Weights of a small GPT-style language model, trained from scratch on English Wikipedia: 11.8M parameters.
Each number is 128 + 32 x the weight over its row's rms, rounded and kept within 0 to 255. Layers, rows and columns count from 0. Numbers have three digits each. The size before them is the row's rms in percent of the matrix's.

# layer 5 attention query, 256x256, rms 0.0389, rows 33-60, columns 0-255
086:131132128134144086149167177162162146163138104126161102118139075136104122107145159141149153086127123144126077118187148141126137138119144089115132087122092144145148061118093106143051181139122145165128083061144170150168125117158140088142101076121172101108079130062124162124124098138064132176172199133100171135096183160151128180123118168161205184106127188097128150105149089184126103063105121106201193162139117108108120114108162133130075164109155126109129171121141094087136112104059115171136080104159103111143128077134127141157151103136134081113119137054126169090119106072101148159191048194129089149107122113165130139125180152186177115189182114086072139100120148138162155106092105126131162163081123158121140135110105102149106146103129096091057110147144187117122124102149082
097:112127116187125153123116119161138117105132105124179150079061172151168108121114138191099122015150142154164140162145125108159143072143121074130079145087156126161134151125099074149123077058147081164146148155201149099117149080058124178154143065139128125131156163131094126115152144110131091082096133128058127137112173060154145153063158062172177149110097157115129092146125143141160146150066120130117115102113140143113146113154113149097105124092112140098110121137098137153087105082130149196127120093139161110203151130066113186098087116153135111086152144058148069083151127154143143158085077139125127129143063129086136103105099173124110103165171155122108077153128173091132113153149099109144166130125161183120092085131132167169086152126050117143112200177135117120150105175138103
097:172128133197160108159138181156173141112119136128152140138168072134144111142011150093096116098156103132145175154134116053134098108187134171105162167076127063180144158103118168149127102131133144195104060105135128113129123095130183172107130030119060134119174086174187180124153124094149103090116139128136136103079061102168146141085069187146113101157122104168139129146116133169139138158116114149077093145137088121146151104152120061121103103158144125129093134116093132119119094142156135122139185114158147066126181148049149104131125133141112138145086127131171065148150148152164103098174120099153144149068125142089153058073115116131123147068121137074077132105105175100164107102069127109146119169121162126139066177139160088155107102129126162099137124133133085076141146115137136
103:108111120152159143204145163154155112149151121157157123197061160143146096133068080185122113156109116156085123107116124126110110108163197116120096094076155189113167141118171128136111143144087144171139131131212167088155125136125108124118163101134123167129087155106094147111149125102084117097170097114123113184085109090162120152065086092180104072130142137079139105133113127152093130127194087134119113146133137142125146113135116099122096098131161058166123116102145117105170122157102145101151166148174128134163127118105222126141124176087184173101152121101169096094073118212107062108143085157168177131072111110105177125140152192161112085078105158070094115099121136064171134132129094118141159134103092125154109079150144111142111112109164117127105067182184130107045173153179087
097:116119092186157141116145134139123105121147157144155177125123082134117099122092151093135160139135109123156146145124114086118152178193096149102130168110052077143071132162058135185186137103172135109144065122139175120125085132104160145178147114079148084136125072126127093119106113091154120108143131158114165113167143123113154088108089144116120203087123149163153061139160076086195148130086095165096140095106129121118077107135138130119133152142107158109120139126157128166159107162150171213140173113133157064119187135081099093107110103146106143204179153092110084121151118097166144094110084030103138084128114107161148154077145110064122141162109153094098092182098125131135115179085129121137166140155177172106150091062144089173175091179107144102139142137106162101191143171062099
085:102110085045097147153172130108121122153121148153128131152137111125117143152175147154209089107079154158132127087127126186109127186069152121128153075204156185099175083148128110109109158153110136131115118125130149118153095110150068073141094121133164186113095130109122176073124098123122121183157143170090139088086167080127144105204113108110153152138078180068082146139097107119131124075162100124148153129098197133123116092093124163148077116171141089174211188057083110086162145159127171167170099137102120135156132110169133132157168138119113221139084085081110117073101154094111105092144087143053126106124162127066161134137126119140107155181152104163122147099169106126156132188150115171164120106133099078161197114120152118116133114128141114155145160159122171101101136098144150
094:136124160105076095173098118093125100153153151133099125141144075093110043165106123082132108146130115119151092126157160143077172113151139153077155119057065168174171120118113175120104136170156125191107153076132128148105128136172128138113109098104111127155130123192089125117189109132148134093124170144111120179128096062154123106106097119184140072158163169081055139115140108180088090109112118127131121157100130121146170150158201091181116085123136113167148057124098069126111137161177128099158178124132107159149157144093176103177175134086097151151094147132114171137088150141091125131121057164191125143171122145106169125152180114141143135100101132133163139051148105094135150066146067144136207075155111091158120069148166098126142115095137126087103116136147099087038163159157108
103:121142124068169136138118158145189123192140147154152072138048130113069064110171125178135160113144112154097055114143151149129109104086145139124125115071097158145204086137133093155092124152122104192131102139130142175121182142188117120111065139129164192131076172139112131079165072159113129156189085118165094129115246154161119125122150127130134167090119149054111183151116130144134131067135076121134139144115130127114103124120155109154117123164204092120187140105121085095123124107081123100170149150121099167128098134128148146177147125103155146111105200081169202132171130136115155113160095154123131110107131091104150130089177125134137101094110123175133149092113098096152106075148153109096172102129073095155169094133157135113126133138170111133065143151198093053077115126151126
110:150118068152152126094130148083157113097190138104130114123096083142135078131109105065080106146116145130147183112166113107132156139135142164083120123142140107169100151147104129185171120160120169173068104143145117164144126061122107167127125150114094098153173166159155165162222088111092102094102111143073128146116120137163106072094123126155112140151102168150056146115183101154150165184054120083162070117135138151116137077140096139122099101110113127100118073150137155160143103111164115179128162124154104169093092105130105055117165058099128151110116100088135144109162154050093147093146142134174108152117151183085159126125136085108162142082150079147129110122164149076141152079055087158093073128145191142089082120129181141135127166134159159106092180071124121119146172138142029
100:080127128118153182111108156155178113180153133102118166157083184099088092082132112128134141118203063172104100160127113168124100129113152075118128102069079208141151082168120094146107133150125123176128142117148119159116132125164150160091103134090173174116146120096102109091129132144114125100185145147180109151123175144151067145139125081156182106141097154134134141139126129128118097109115168113103112172103125060071167107090161095148105149189133046098198119055044101129126094117113046075153103140118130108160169168105163171094128136119107135084112148064167106118194117163133172130152142159146099173099100144110131112133116148153089112150134080113169161112094084140150167155139137043089096099112094118145188163189109187149094144169113151135101170124150097102123078119152138
103:119146084093134168093132192156170107138111219111104077130096132115089068111123179118096142165146187124108095134114163176120157108105107124108140109120105157134104150161112075119126146158124135193145124161170122187213170109144118185100173146131161180136089212125136082096164077093142166116120100127074089186113162158140115153152156105160097131138118146152124140117134097172095140106099181115146096110104144123067141099141125115182190144132128163125117120111106110193104043103071118100169125151145100142154080138181112152137180083095148096117132176106129147139152154109107137093093178097140097141133138077152139118138137133134193140065142130199174147127139140085094128107107138111106103104091109130090132167168117214056149200164214133110107129073156137136133125128150114
097:206157107162092094139124093114101173090122108176131128089149072118172153110133162098133109158077143078185155118154107162170167134146139135114138137160171093152126114108133096126126158092124104072164096158126106137134126134098115153125143116106056119146176145151160165131039203156126074136115114101130138095200124085076196122168098164107118103123131075127135097130122159069146075163126127131136151121180142140209144189124055149113192140093121177132073078193134141116125177128147162118122082122122157063101121065166072118087084121136133062129181109136109088092102109087166077168132141074115095123180094112157106123168132095176125119161130127105096103159122120087090150124113146139129143141129155160159114179088048127154083115111097112134168101171109150186152144124105113
101:101089071119104125130117203120139062167134146097095127153114108152107054067177100122096078115150101136065142125204105102123092142134115136064145114155124116177142099162068126173105131167165184191093119098179126168090153093140130152156127124151176159128169129111148148125184099160157111117144102129125173186149178155163098083124145140161138173141106240125096121131118109105120138120103082078100090136153082114084068072122150074144157118147171117132154112124124085160147078152083126150182105141124140163144106158115111127125142142114097150170134199066120154090175144089111154141136092109089161196150165135126160198106097132077174128112159101125156125075150106103142150085103121115102150153133118106130140160164190113123129117159138128086059138122108144076143108086148056
103:140167126108164085069162178117148125094126173118095104122137122137109175109163103126095098146141075120131091149092172078156110124116145133128141126131116079158136120101124136152144122152162149139137105114093088173060179113133183136069121134179151093128147147113195133157218125134135130179150139160158130103085105134108140110095136182101144095120145125171131134104124095162128164186140136132099081124122095092150180073143136138124174166123150145126100087105122137107119112049145150133077126101172089106127098099131111078138125109109122030122066194140184189135122150094084166089102187154188110201167141150119147113078158059160181126105149084121153121107130117079099130074160129109140085143115226110137091139135165051166117189158140169103094175093157116146078110121179126
093:119133165170124073116084148127111144160094166112109154120156144113150106157060169089147167123133130166151094122143214150108118128190145139144103166074062139152165115115122127143139104161119122116194100098109142117124146123129146103093138092143125117086111112175181104136140161178164134071172120123175091162117098140108142125142106107184137081162125126113155122130090139160119091155122127161117134159152097090107177168126148108191170078119149178072086117111060112119081074105101158052140153126145129132101146106077224133139084125150169097116121098218160133157111109147170106169133144156162091107117085078152127104178151210152089102160115219107099163125093138127112139088156133051115134125158106136124085125148102195121089200110103140106141052166120139162115119082123170
090:151167179120131119071151114185161091189050146121127130141121156147127148160138151156159161128060152123138129125181118143108132143129151070126226094139136101116147136138138123098111091098107127131130105133106102159116145139116167152066049149201094069089165129134097114154103137143167112203071155134166105110145124178128145143090077154137141115127069125109142171080102143086188159150127125128148101153080144132181123141131082112105102199105123120165114145129076075085140129149136066080115090160111136125115085143157085133137130104075085087184109098160113194160084117073136151109134140161164142168158088118078136139113074170131125136161140077086091142121112120078122120133174137188182120152112132068164161113131114117152128133161114177127157078139115156230103093071118083
097:076135143162116080163127142108139098136081154128194145173133150117130089153087098108102101199097123119089139069112141102069136142157147136132166136083072142134149167090146109207082092176173149147136152134128115134125095143149133099146083120104115129107167092116128091095163130115123113087123156116134135160136061132170096112110035118118115121083123122148087078134125154186121109167098107135151105116135053132118160151116139156197206107075113125099142118132149099164159184192172175114125219147102180172120153132076186099134089099138093121086137165137093107176133136177161141102170151127146142097027137145066166163161155129118185119058080140152055114103104145127127110142090126181143167177124106165169110108131135097119179126135151123111113095152069115118158138117099154
102:132108088184130156139120145129131127122153139165113147152139184119087053079095160140155078126134146133109124123141098113164164103154153103129140082082071100162139157116118159115067124129149107196124116082136116163148138073110145178137081057065107128096108100169095159068103073114169128065165228132092108198105171122152099093157136094155173134134114165155174103139133143141155088109066152138150141126133136118099124140097137104162134102181115098137148108079093156164136097137145085150153149130105086071150179161091168102135109096089173114138181117093181131153102084165160121113120132120176116140104094192042122134166071153154106146070156044189167152188121161169118138155134127136092128140092150096126129159147148142140111170146126139126128222159136093139127103183106134
095:147153110138156085146054154122122131113194149178186183116133069187133115117144106111114150110175074132158220187170130070197165176166109123121165147136145134178093136127081155173164100142135106161131057058152137157151113089145155142122183093092093149092194133121156189133119126137143068109142124157115147111113068119110111141148130189122136123139111131140079119107127120138118117155117170108096156115154109074145167114149148158119078149150133114073108078154149116122152144045124138173129170112134145068145156086064084195124104116156130160145134168113179089108147124081138093091154127131140102188113079174108116122088069100094150126121143076097092108100131180099099111108135128149170135140181181123111101117091166075109146103110136177104100176142136144046144164143126141
095:175129078158087161093069175115157104070126193107089106097121178117157126081132121109062048172155155096180164091099079141133150117118118116139146142126096115165105133119111059122104098178186115117125109148150176170122129080135108186095142101139133122100138166114098148091141110067124129127134102153086139092143169145148173140100116082143166152157105157153142127156194074137169155151120150136145113099155143120137136095147104138112124160145119143127085171138125150151119110098153190168139159123132153061136089144126056106159154074170173118186148167081133146103118077099158165114064184077144128143110102105136063097123072143122248120116145103159143097118130157131155134171106098126183093086156154122099150111129147117092109168182129138137155181132175156137224138137124066
097:142136109123142128092174132149123124158127142172154122105111136165140152107140084167167157141096201156119106112116141098131134173152088150151091108140176153130108064186112123096090155105116124151141165114161178105170131144121081047186162195158157123153112131116118117078055110169110127178097090157128122110138189124115155145122146135179112142067087152050133122094122085104176138105121061111157183104128175180090089076091110168112112204134141151117131154148184123100187128184105136137155125138138138132156094135161038110173126103134109146153152127058132145159204099120092115078180095132086149162123176084118115148104113118096081128190147082086121163152134134085164104177094157169131139120114076117158212159122082119119128147161131145105119114101135204138138130122104073
095:098140093122122106171138111126126143155158065130110127085158102115130106153093188144124189114127105102127172170106130096180156141083074123154127081119069084132121156119162128128145136084105147131148142146135137167157126160049107112181167075103075164132118203105135108146083126132115164160132133077082105124165110117114152152128173108088089167089143096177102107117178190122119069082118140121163167106151128188160137163111102137102172131111155138141155102164190170142076104140160068106104141172127061114126100084107152113121134093105133068048121136167142149155132137128131077174089128161065101079171098148129146113147097096156102132117167141211138180143145126133144134166129199193096192136156126125090090127118075205136090084126087087116159160159130104175075103149115173
087:126140172166110098153084099086108089080096087116116136189075106178151102159090137090103129112204084134151123139163145081115123124152097138117136149093124066130103181070155126099175119154162126117153173124095117117105028090099118127111203119088123137151175125170127077129172148151112108038148154103127131176128068083169088084135134079129107113125169124157085127133141141135095199150137086145078128129092141120103148142173183157095137133111080124176132119127147167167114122098153136082086149142122169128100150146111187132078124162120128151063183152195103072111142171142117098198086110116185108125116105117108123150109161063108147180079123137132095099162123123158115151146115097129081089113161177122129099126110140152170138119124140156127151093068131054082175125189114178
105:137153155122107102164145170072164183122100133148164099175144106152124166117151123093133172107168116133133109156171107121132151136112157067100152088119155103148118130126099197204147169113124135200144065081103119169149083102118153115140117087067090112106142120093172153122198116164088107156145143159125108089042073152141147163111140156088128119191164125178062174129125165160085117138121091116114097110160093139120090110123153112115120078144138112179135078114112095050131113048081144148107157127149146126118125111074164144135159086110095151139133173137196083136177105127084104111167114170123152136077131182131158112124131094141148129089172125124061138087139127095124115075142086191152080182124141044139083122116163028148131132133140144145108135143151152066137187115151120
103:115149112094148110123098135120151094096098111080149109114127111130129118159058188167096140120113147170157173130097215097166134138126069138165124119110146110104121129088158123154097084113164145125129128169167159079143123137105165137148180101182171142076117214080126113132113156072094107146092116089078083137121207142117070164164117147165143121172065158081097122090166132148104159113117182140173089090118150148153175083157052206092147136110145110079123108115165155197163089141135099131147094120124164190159110115146154144090198096107138152132069105145167099126101118085095087127151120177122169122142098085107148113080109189158116083155143104142116157097127215105163157150115141148167118139127136138092057165131152121085175144096117204121094134100137120107112094115152098
091:138223110127147185130091132151134099154148121119081125104164140118103141089193111145140080199160100087104118162105114124081130084077097132121156107119121155173088151163109099148144162148109131177079114145138104185140198106128151151099079100139119156126181159148108139177123119137133142114218138141106091149121053160140093135082154161135071104148099132148164198136077082097104209161102108110097077179139161098145176120120134112158129159146148124084076094085071115081124162094131140137142134125115081134150092109111122118161162076072103090110184150150152159102135128111129156122141210146153137161146143153090132087143097125116192130127111087148139145140100087114140114082166081105095096035113115130179162161169155077141090130162130162138144118161201141150152092161129187
091:058068089123142143100163129096063132121155097126166130120088115143091103134155115151124075168058171120114091150046116105043121158118089199108091105122128140177078166157118146156174181125179143152118176099116184095175142126117111078133104117155177092119066104176128103098166061085124147144152164086118175119136166123155115071155154088115144176013176146098131110103080106125151129128101111149105164127117169111109112117123124173118095167145158123124136140111125200154187106160131158150130183114145064109130132154174117111153164122107161164133117172087091143137136159103099165085060115086125117112206158168168198157091136108134170141182100093176173127143163123118100114127094125123156122110124139139162145108092131145121144128186110122147114167135171144112133154154107132
098:109103084142151160113101128107152179123140168162157125102159207146148141187110102133148133122135179181173086116103201148108085146124172129135085139127141166119134145142114140110205134111097057114165131124110195095166114073183078104090140157120090154132079134183144110093111113137109141094138090091140052037074153126115194148106154091156158128120148064084178098160149103121118167096159158134134134089123084118090104176094102146120103117159101140111109153110113169064127074117122170131117150134131120118124106145178133140144111069153213123112159132147192095138194071124151136090112179102116177120093172095179117069127113152103123097151086178130116089170090108170142132150112091119192108109151067124123144103144089130146128146120142141172137115189190102088147173111114116
# layer 5 attention key, 256x256, rms 0.039, rows 33-59, columns 0-255
090:136114108126167113143128138154186147180124132146145124119126126095159170187172139159187143121178098125153119166121126096146159128073120121183094107127108090098097099107066164136093141112114044101164129101142184147112126155151115128106116096099171129140128090109214177154075155140115159178158130136137096054071122120142194255102122166124126106081130137106110103188106161176093135066146073127130157133120119108093151152124125117105135117109161141106094170127111071033129153105163176141160094088133086104124101111113161143131120143151128088135145150139086106123150114113159107147170087128125140114083143122144053059082142106118151116093155113113075117086134108140084086151126146124187150135127152148140153159069046117156119142098107101207123112136182129126161124128204134
105:129111131085117177112091096104121154101131137096140110112114117103174094129138107151210132079107153125123134141158121142126142096105093110104101122131096092153152178182058115070132114054143057101171126092114158098137167147051082103101097107165149174103094133182094157145138124125135168101117158155162153102135080132131221129121186067139160177197103131123094123175186155136154103045113167159116143111131194086170131118131121112119079134110128173119117195190079134101095118143125118133124106075123146085172137180135082187167148132102136143149127153131127145129124055113084124143084048186136108102188123142184129122102157138154111148148156117103104093172125121131124113123125117072134146115119134105133136063111103172136111062172125102189155140201156109107155148165143080
107:164090137152124121167099149139170118121132133137161106100135116066147110117076099063132166140140147140155150130173159129184107128129108119105176141130078106130156089160099139120143139118108046100157095151150169136094145140144121116095136150135170131094198070178113145090139137130119139136114091136168053118002109148170159255079106154170117095198085059114129135181181109152101091122165128168117136130119108105130124150135119091126176111152137136141108133159125106096110096146137147100123160137143155092141158139095081140156108066155108116116096155121141128175120129131119162116174119153163137116134153107108100000083125129108115114116119117135131092090136153104163167104131147071187177116148118081100135143118085099144107128078113126178185118138188091084099131117177105
095:154135146110125120203172081121187108090128180150112143136126177150163106173139091135172159106145157150144112107144145118154093118119128177118100121157155169147153133157110108111139119113095094107142123146176175111128095158172104142094121119138152164142112097157115125150071143121143129183112118096098119122000119115081137255098154157129068126224095122078180117135155097148092148077175121136112154151063131132145116180107125138101100121130164109090106111107154162092117145118113168138168119137164148127134139131119116152158103135130111120107090117121154145138150097150122102090161088122112082122150134099122104057132149147129066137110108175141092136069134139161137183152132136144165181112126067111139146131150076112127104152075129118177183084157195105109116139096210127
102:082117131141130134078070104123066075119134143088118094155108104128113060121079137129115163184135113158132154167108102033153110119110110134095139106072032049128106170133121162171142168141131174247159140121107118135162157156109134120153107097114158111153198070185059135105150090158121190107150131186107138145143158142151131071154086112132116143127157190144118095169125104161160073103103121099139110098152129096136079090130125125162158111164103146115135146082127089157126111156142103149094169141137141115152160136098132085149160091083109135129139144112120131165146112089136155168146114127162116112154159161152192219068155110084114107143094089146138124142134145107142137131079134110094108144110130137127123128114205140166148136171119177013081160137092138094141187111145115
093:139148111162105099170180125110118117180069156162159195185102106167122130164164106140151105139091149151093089084120123172116122195095083140115054134101157081102070160139131079142090144167111127120107100133133105113122132112164163122175081134125159113099116163174106168102072147099079071164172186139079106106130153096080167112148056171115104134144133136122141099114157137120147154130143128113108184155106109066164070149168089132079101129161145073206130129115166117105087141155146146157101115075138143144108184107113151091116121159161045139176128094116102095116118124111190065093141151114099079140107120180141161154115116135120087112114104125191055135084169118168137178147204124161121060112093086159156161175100166143140121172133151129137115130140081118128068137112183125
091:105163123169185113167188113126168161133147178194137103110112148113145137151137124106126078116153121124132126093147143143126106140099118120098126129129124162160145086118089197110113139088110116199157126149138129120076145172213135132079155153124128112170150126135150107088125124157128086135142143116128074140029101086132136255086127107166081109179170119101140152139129127168106088078128137120087167152115109122090139147113108106129145147111127109140108128130132093107107125103099157140160142127214132164112121120133151117126102074152109100132093138093172106142116153117121124149169164164146086104136156132093117038088176133163083113143106185126173126078109169126109166104125114172144163089152098147113155124155096148164182181077166137154095168079178083130043116124186137
101:122172117087150111133147090139164110182120156195127091140131219155114140144163136152161151122124125131132103102141134164125121125068146102162098168120106197143150077137105117145106116105100081085156143129116162114102095147198114104149097116111144129145060137101135100087065079122122095152174129119140094133073123124095150255134140146118099154171149073085128127137126120166133152049157101126128152098134129143131132137131148130106093181116167089138110129158098138070104134144131120114133105108188133155077107124119158133117086080156105102095093122120153133135133058131171111136168114091092128129093153132101079082108150169118115107117103138119099142083136129100121147193146141129121176111133061070170196114120053134121123167107094116197146112102139125130107090121160157
094:146130118158182115103157156103146163110114134143154140114088134135128111160132150151108136102140163160132132152143150145104114140118117099103126130149134165155144094099087169139129147116079082174164156141123123093109138137151106114106123141166100144151105144153105151145164095128115111172143097114120091090041150147171157255093145102141119143154139069072137158146139108188076151114104094081197148143098119133151084099164136131105132118153116116112080141107156127104161095100108136173145120118176111104105101156118125130113143032132121130088170117139230141127158133120116137106146119137150076135125101089091113000109112080104158118130151142161137121122114121089101115114098161143136110118120147134107102164114116103149137164126150182140112121106169133156102112159226084
095:107151164122122133077124097133129183187146120128126150146143174121150180127134112094159141109163131127117105095141157165173137171102145083159095126151125161121125125143146125124109122085060071101172111167122162152130101108158159118111114159121126161137097125103157132091067156115126134135122155147157090118011154151139117255139172129117105138162121095101177184189124136127094110115149164114118124114147158073146130137102152113122134139171148086091125118115046146089112141094127115106171072109113082110114133135155162153118106126151120104171125083110186126158153088136138141110133129121106146175118136138173060045141104164160058151134157159078126096161087073146139146143172141110122135112131069040154173106152070144116123157150084110223105169145200145113110094160140169
095:109148146117168144083092122197139164163138184144103088094114231104113145143149134140144092128117145105137092084147138145107138113055114111180123153128142178135121077092125143108148119107074068117143144138142114160129164129167131152088104154121139151120026197127123091099157098101125140160131121131099082137037155130105141255134170107151066136120112094060161166136146104160107180140121134121148130131119119153087122181133121125101106148146148138102098154139113165055104099121072154120147081148148084137103089150115148161096093099138129095134169127109151110134137108132128130093108125115120136141105151116153088029151108120118136130089130127101146124120093113062106100119104127173151115090132113100120134094177070169129122182171146132180122102093175138155122119127198143
093:176079119112128115126127125087072097054179124156128114120134065132155079109099166147139084139103099099123122136095092063125151137142173151121139113118125122152128136126079154117120162159177182157101082087133118122134153099106121105152169099121134135147150115133134186153157136152116139088153126117134165147253100110093109000143107137145155105098088162146084171065114150080153106174127146128134110146134146145149111137130152100173173110133088202112129115145124083126137124156189148116139173133108152139156124108103089112132121143133134149115144141122097116102143134116139119142093134110154118179148128151172168255160118137113142108126115091152136134149135091125161093092161118113081138153128173169078148122116139144131082075148137126099121144111068107150164133111130073
095:127114115143151132098172191096145110164122149109114105140075167141105161133169125172115144094126136154127139158148136101142108121110152103144098142167124132154136060121117159149101128106090140184169144147147135129125137123165118130123122113112144130127132151121125142112097104136116125185121110106111116098013177173128125255103168131141081127121135122103129150170160079188073142080145103041168160094114102125112109117102131159132141140150129110109094114106118103084159097097092089141132090108156125135112135119171149143147121050136105091144160105148196112134142084098135115134178181122098173141073143133105123027131113177135141081151151142138128128118124167077158160153084184090178119134124117097088142146117097116112135149158145165123046164125152132103120112102212115
100:120176136116163093098122150114184167142098118123098115115153164127134160164137181124058107175123132105151149115142159150130144126155156122169137134142109123188142096119106209159145114139076113066180090143123130122062132150099101111115138128137150114129178123093136110171141093109131095160145095130171084106058100189144170255085135118113137156123122088126094082132096103190134161124145121123115161134118144158168165149167114128077174118105102134137084159133118123058159127106139061090151132136141076142088142103097126115137159095176140074109109112115153144105140114134097169119111154154111137161112108100122065000140138110151160089143133141098117105121070176072136115126174178149174134142142165081198122161105081130157162145140129115146146128086157090126151096128191152
101:100137148096085188124075090113101119118173144155153085056137120059176086133098095114159135129101153141173117074151165137166146108162157115125114149098110172127172090114112119153098110147120150103170059090118179135142103134125147147083157099109088144126095126145226093171103159149196190045167098118135130201181104151187107086086099112139125110123121114084069175178107130123098122126128158208076115127155135084108170156120140069183188103093158157102120097137096128078112134103137132111138113122157146128169093155134172113101152181087147086134111145121139107141131098137123124161091114138141114084094158134082101160189157163165077158130149156127170167096129111161091164101176124094125136134153121101103123074167078144129139158100081085148133088118105106086141113079074196
097:199118177111082084093094165137133156140086119124159112064124142170146124106118161107191102168127122135139128125135082193177162158106130101077198104115121173130126102178100161109151101102163169086128080185144107199117111139100108122105157156183152095116105060108131148143153116102144054143093154187106162161177116126110079048163096149146153122176114131132118103053094079125152084164116116113101098181109108140098143189132106169108190151150097123108092088139128103094216127144174151090140142120162141083115098117134120140151133140120123082135071118131081140085136141105188131139096158125141134155155145142118145156184090107157135119091145106146124145152113136146130103142077125077192131169140062104176124144104094050116150114097115115104122104121096170136116106164019099
096:153183135153106112109117132119133107147159159135173125139169137103125064140067080080110161122137135156080112155131168109163122111131126119114113069106088135122156121156190101135105131156197165255126113131177163134177126161144106107117141097119116160059155115122128110093220132175134140087174134061104105189063104155174117220138125146135092106124140136149132111188139130175092156106100146135144114100118102118099146100106141137150195088105146132053132107108155151193135164102119146140139190144112153157140132137117166113120106102108135110101097154116193111161112134146097165121120132124170122113062091123099165058153129143092090106049094116153149112091118146128167166112083111168134133158119102140121098098102156128131191166048114126101060129130165098070112180134137122
105:098154081105171135146116117125122123147170129186124102155133176115116122129148130101172130127119119127110103163141114139176136102156095076131094081108116150154164167183094205117146108118120098218147113156168122127121137140165185142126094095072080169127090146170109136116135075145114155129126181154129079145003142119185138231137144121176143131176112169160142162156150093143092097101110205091067136126129146114109122132112157114134155151169152089132179126154043155132085109118139143140156119122154122095141157157093120114114137086094126115139163123093210152195100071137115163081134127168169129168134074145125125043136112135204093132128152081148116130132121138125116134128135085127137165118118116093131139100155160161164149122116108139174137184102196082184086064188136141
099:123142087112159117162100162110162152141108169179128155139131116123136121145151137133149140102105116114144120166153175102148138162101105128119178126121100076130131144129112111145158129114107045133129112135118137148126129148131110098121111126116121123099199104155144155102115177141059128146173111174150058043067101107138224255083146099166098108104155117081088135191169127146098102114152140156102137158168140111153141130185104152116160119152124118103050130165058090034113162072150107111144173127135087103100099107153095148134149084162145128104139148147132149130126085094139088145164097198122140138103103134170116041078119133156144059180108120096151141109104126084150136136166136140156142146106174129121116126142150111137136098153124192144137116143152094168074163140212085
102:105139166125106137102099139145076104121095166087081102102107192108162107116166156134127079153103159097092165099105119124124197080128076055129108131111081072167135140135125157098100131116159089106136146134142124134071149144119133144134113124138158098134093163127046076069159142107136115095155120135115178160231172162092165075111149105138128139127142134142153142126169120149151166134113155165117142133131122080154067089159108131103132169129144189136132148142110120140121124160111149181167135112083143074137152133163071077171154131158139152155181143115134139170079069095183093099074085141159111178126103116173069162156152112107178115068168098140093146170146092096151182122076136092094146129089147126185157099163163100135116153211151137144126142194113104169170174203141060
101:158127087065099151137091150141113101185114169154115158112166168170118133127160140172164144119128132127124122150136081044107107165137041152152122066091162097101097126113140095117110117102112130090096151140123103115164202126098105089178120121129159103103129150170108141138099097125138132148116138141118148105191161142120168104178158180122121149150135114070146106119114117123189105129081040131146152136155108138141070135087107168138081149175152142104142120151149101103159125128132155118128162078111121161150149116171170144139168124107074157140149170110102075142179087120164081050186085091096126136117144130111117189095121100088116101118085071139061134181195111120133133171161178167123076151078149133184153180106082138140140194113129139059158053150053139208149111120133133
101:110122090121138110180137110167138157130196084129148071107114080149073111089139104168136131111139082127163136175159073095126105130134141166154172131096113180162156114129135139163182151123146099169107196090113104189150150128095164145139146092136118160192092199111145127173122111104128145137071163089086066141195092085086161039123136089080094100052067150125131129124142130071187077073150171121120110110132133172125176080135146111106128155149149109140187124154179180143124099160151162122053157197138069137117105107106122153121131123086159117055126161114135128107127129134144124144090122116100144140160164128125152145078115089123170155164147123138100120159110127142119079113156089119123157081136153119087127035102103135134130057109147144118178157124155107165093129148050173
095:099107157104118154127179099082172077109140107086144108163044039148112104146091093111086114096172139145125140173136163107093132129155193094089167133124165115150129101129165152135151136122107190243119164084152128100162097150113121112118162147085146135167172108142094094115134104140139126069115116165188089167088087146182043112095125093134113070130207167169118122079129140156085154173125186136092130148105168124099145066147160124101128119118118108121160142130125119192106090136086105125126158139118160154133129120144140101105138111092138159063121129135153135135107167174092147161130149182182106147130107120115187125082131096201091148142088111087154109178058197094097119135070149171078156101169130149114107074154164128163147125149126147127128128104168095063135108092122111
103:154161105143135088173149153112185142162090144171158146134132108107153183122144096114089175142132152104206120131171146146125153136112168151128161127129130117128154109125127156138130146062076063084184088124096154121097131166147135107131113120131117098083118108131131116128074202119121129146152143127125072092046117136112196255094130136122108146129141124135138107164148159144097129131176106151144183122103131152167123159152109146084179130138136111134043119143152077060128140097133123106099134169144142151080103138075123173120078120155133090110141170146152135134128167160138092135138152152156146136090158125127057000092102136139131110127137130135059131089100143115110107150134128188153128139130104119084126097089116098164122111110086133220168097140137097106083144116189107
098:172115154118073140133087185122140105146111118117125119088105098126132098127139177137202137165177125159204113134124135130145150138133111131161136174166152104144087099122168090123144122131148038119127122150150122129191152101101090125085172120103142174093092188119116138191154148104085111132100131138078122095071082084076157255152130121097149108147096113100109168155147118171101131120088138205123110113118182115142139162216110180080122138137134179105117163175157186084130141078130137163160136112158115105130117126140079187098129108131125138139153154162128140099173114104165091132132102161113153100142152078061111014143165135091141106141147122105125153112128174137146125136114136138154089101141164115102114148118083121072144148108131144165145071163190107114146149139152146
090:140167125122119115121120133150152137147135121148122132104158188111124196118183126095159111114127097087100126078140180121110142132094125097101147129184124174180121107132133168098116114107087077028109132166107176098077189106129155110132108149143185082078110101129126128136069104124123096173148148104103095144123124105130122249067134129158087114163145148143152145125125085124107194108144090090120148141106176072140169135123177168121138132114113127141065102111122102106143138139135111110129148133129085128136148108111101169132126062138101066128148170112137125103102068152108148151132160184146105153162152113138028019199121061135147163164180155194161061130130093111126078134133173099160123067127105122160130148165129126105130157127115099183146081123180088175119066116157124
092:069158112144170092124124091149084131146058134097129163200096177209109096159142144171099123160086114136094095097080153100038087121077123137112103111083125107174068148083122141148137117118102141239128160137113095137131197124135157105161107103090132105173120120170084094132163049122111182155150156075137112118070178113173129173145108144124117143125147125174083062121107109120166107116047118078138153152150134145101137117097102127092080149114153128153159166108133110111144065143078095168167181114171126165171173155127123100149141103111071116116098156121166088153130165099156137105128109130129070138151107166075187156117120140101146142174086108134118141090107136121129137161156165165136107111080123131163150172147166194164158123166161124093084123094175112134090119130180129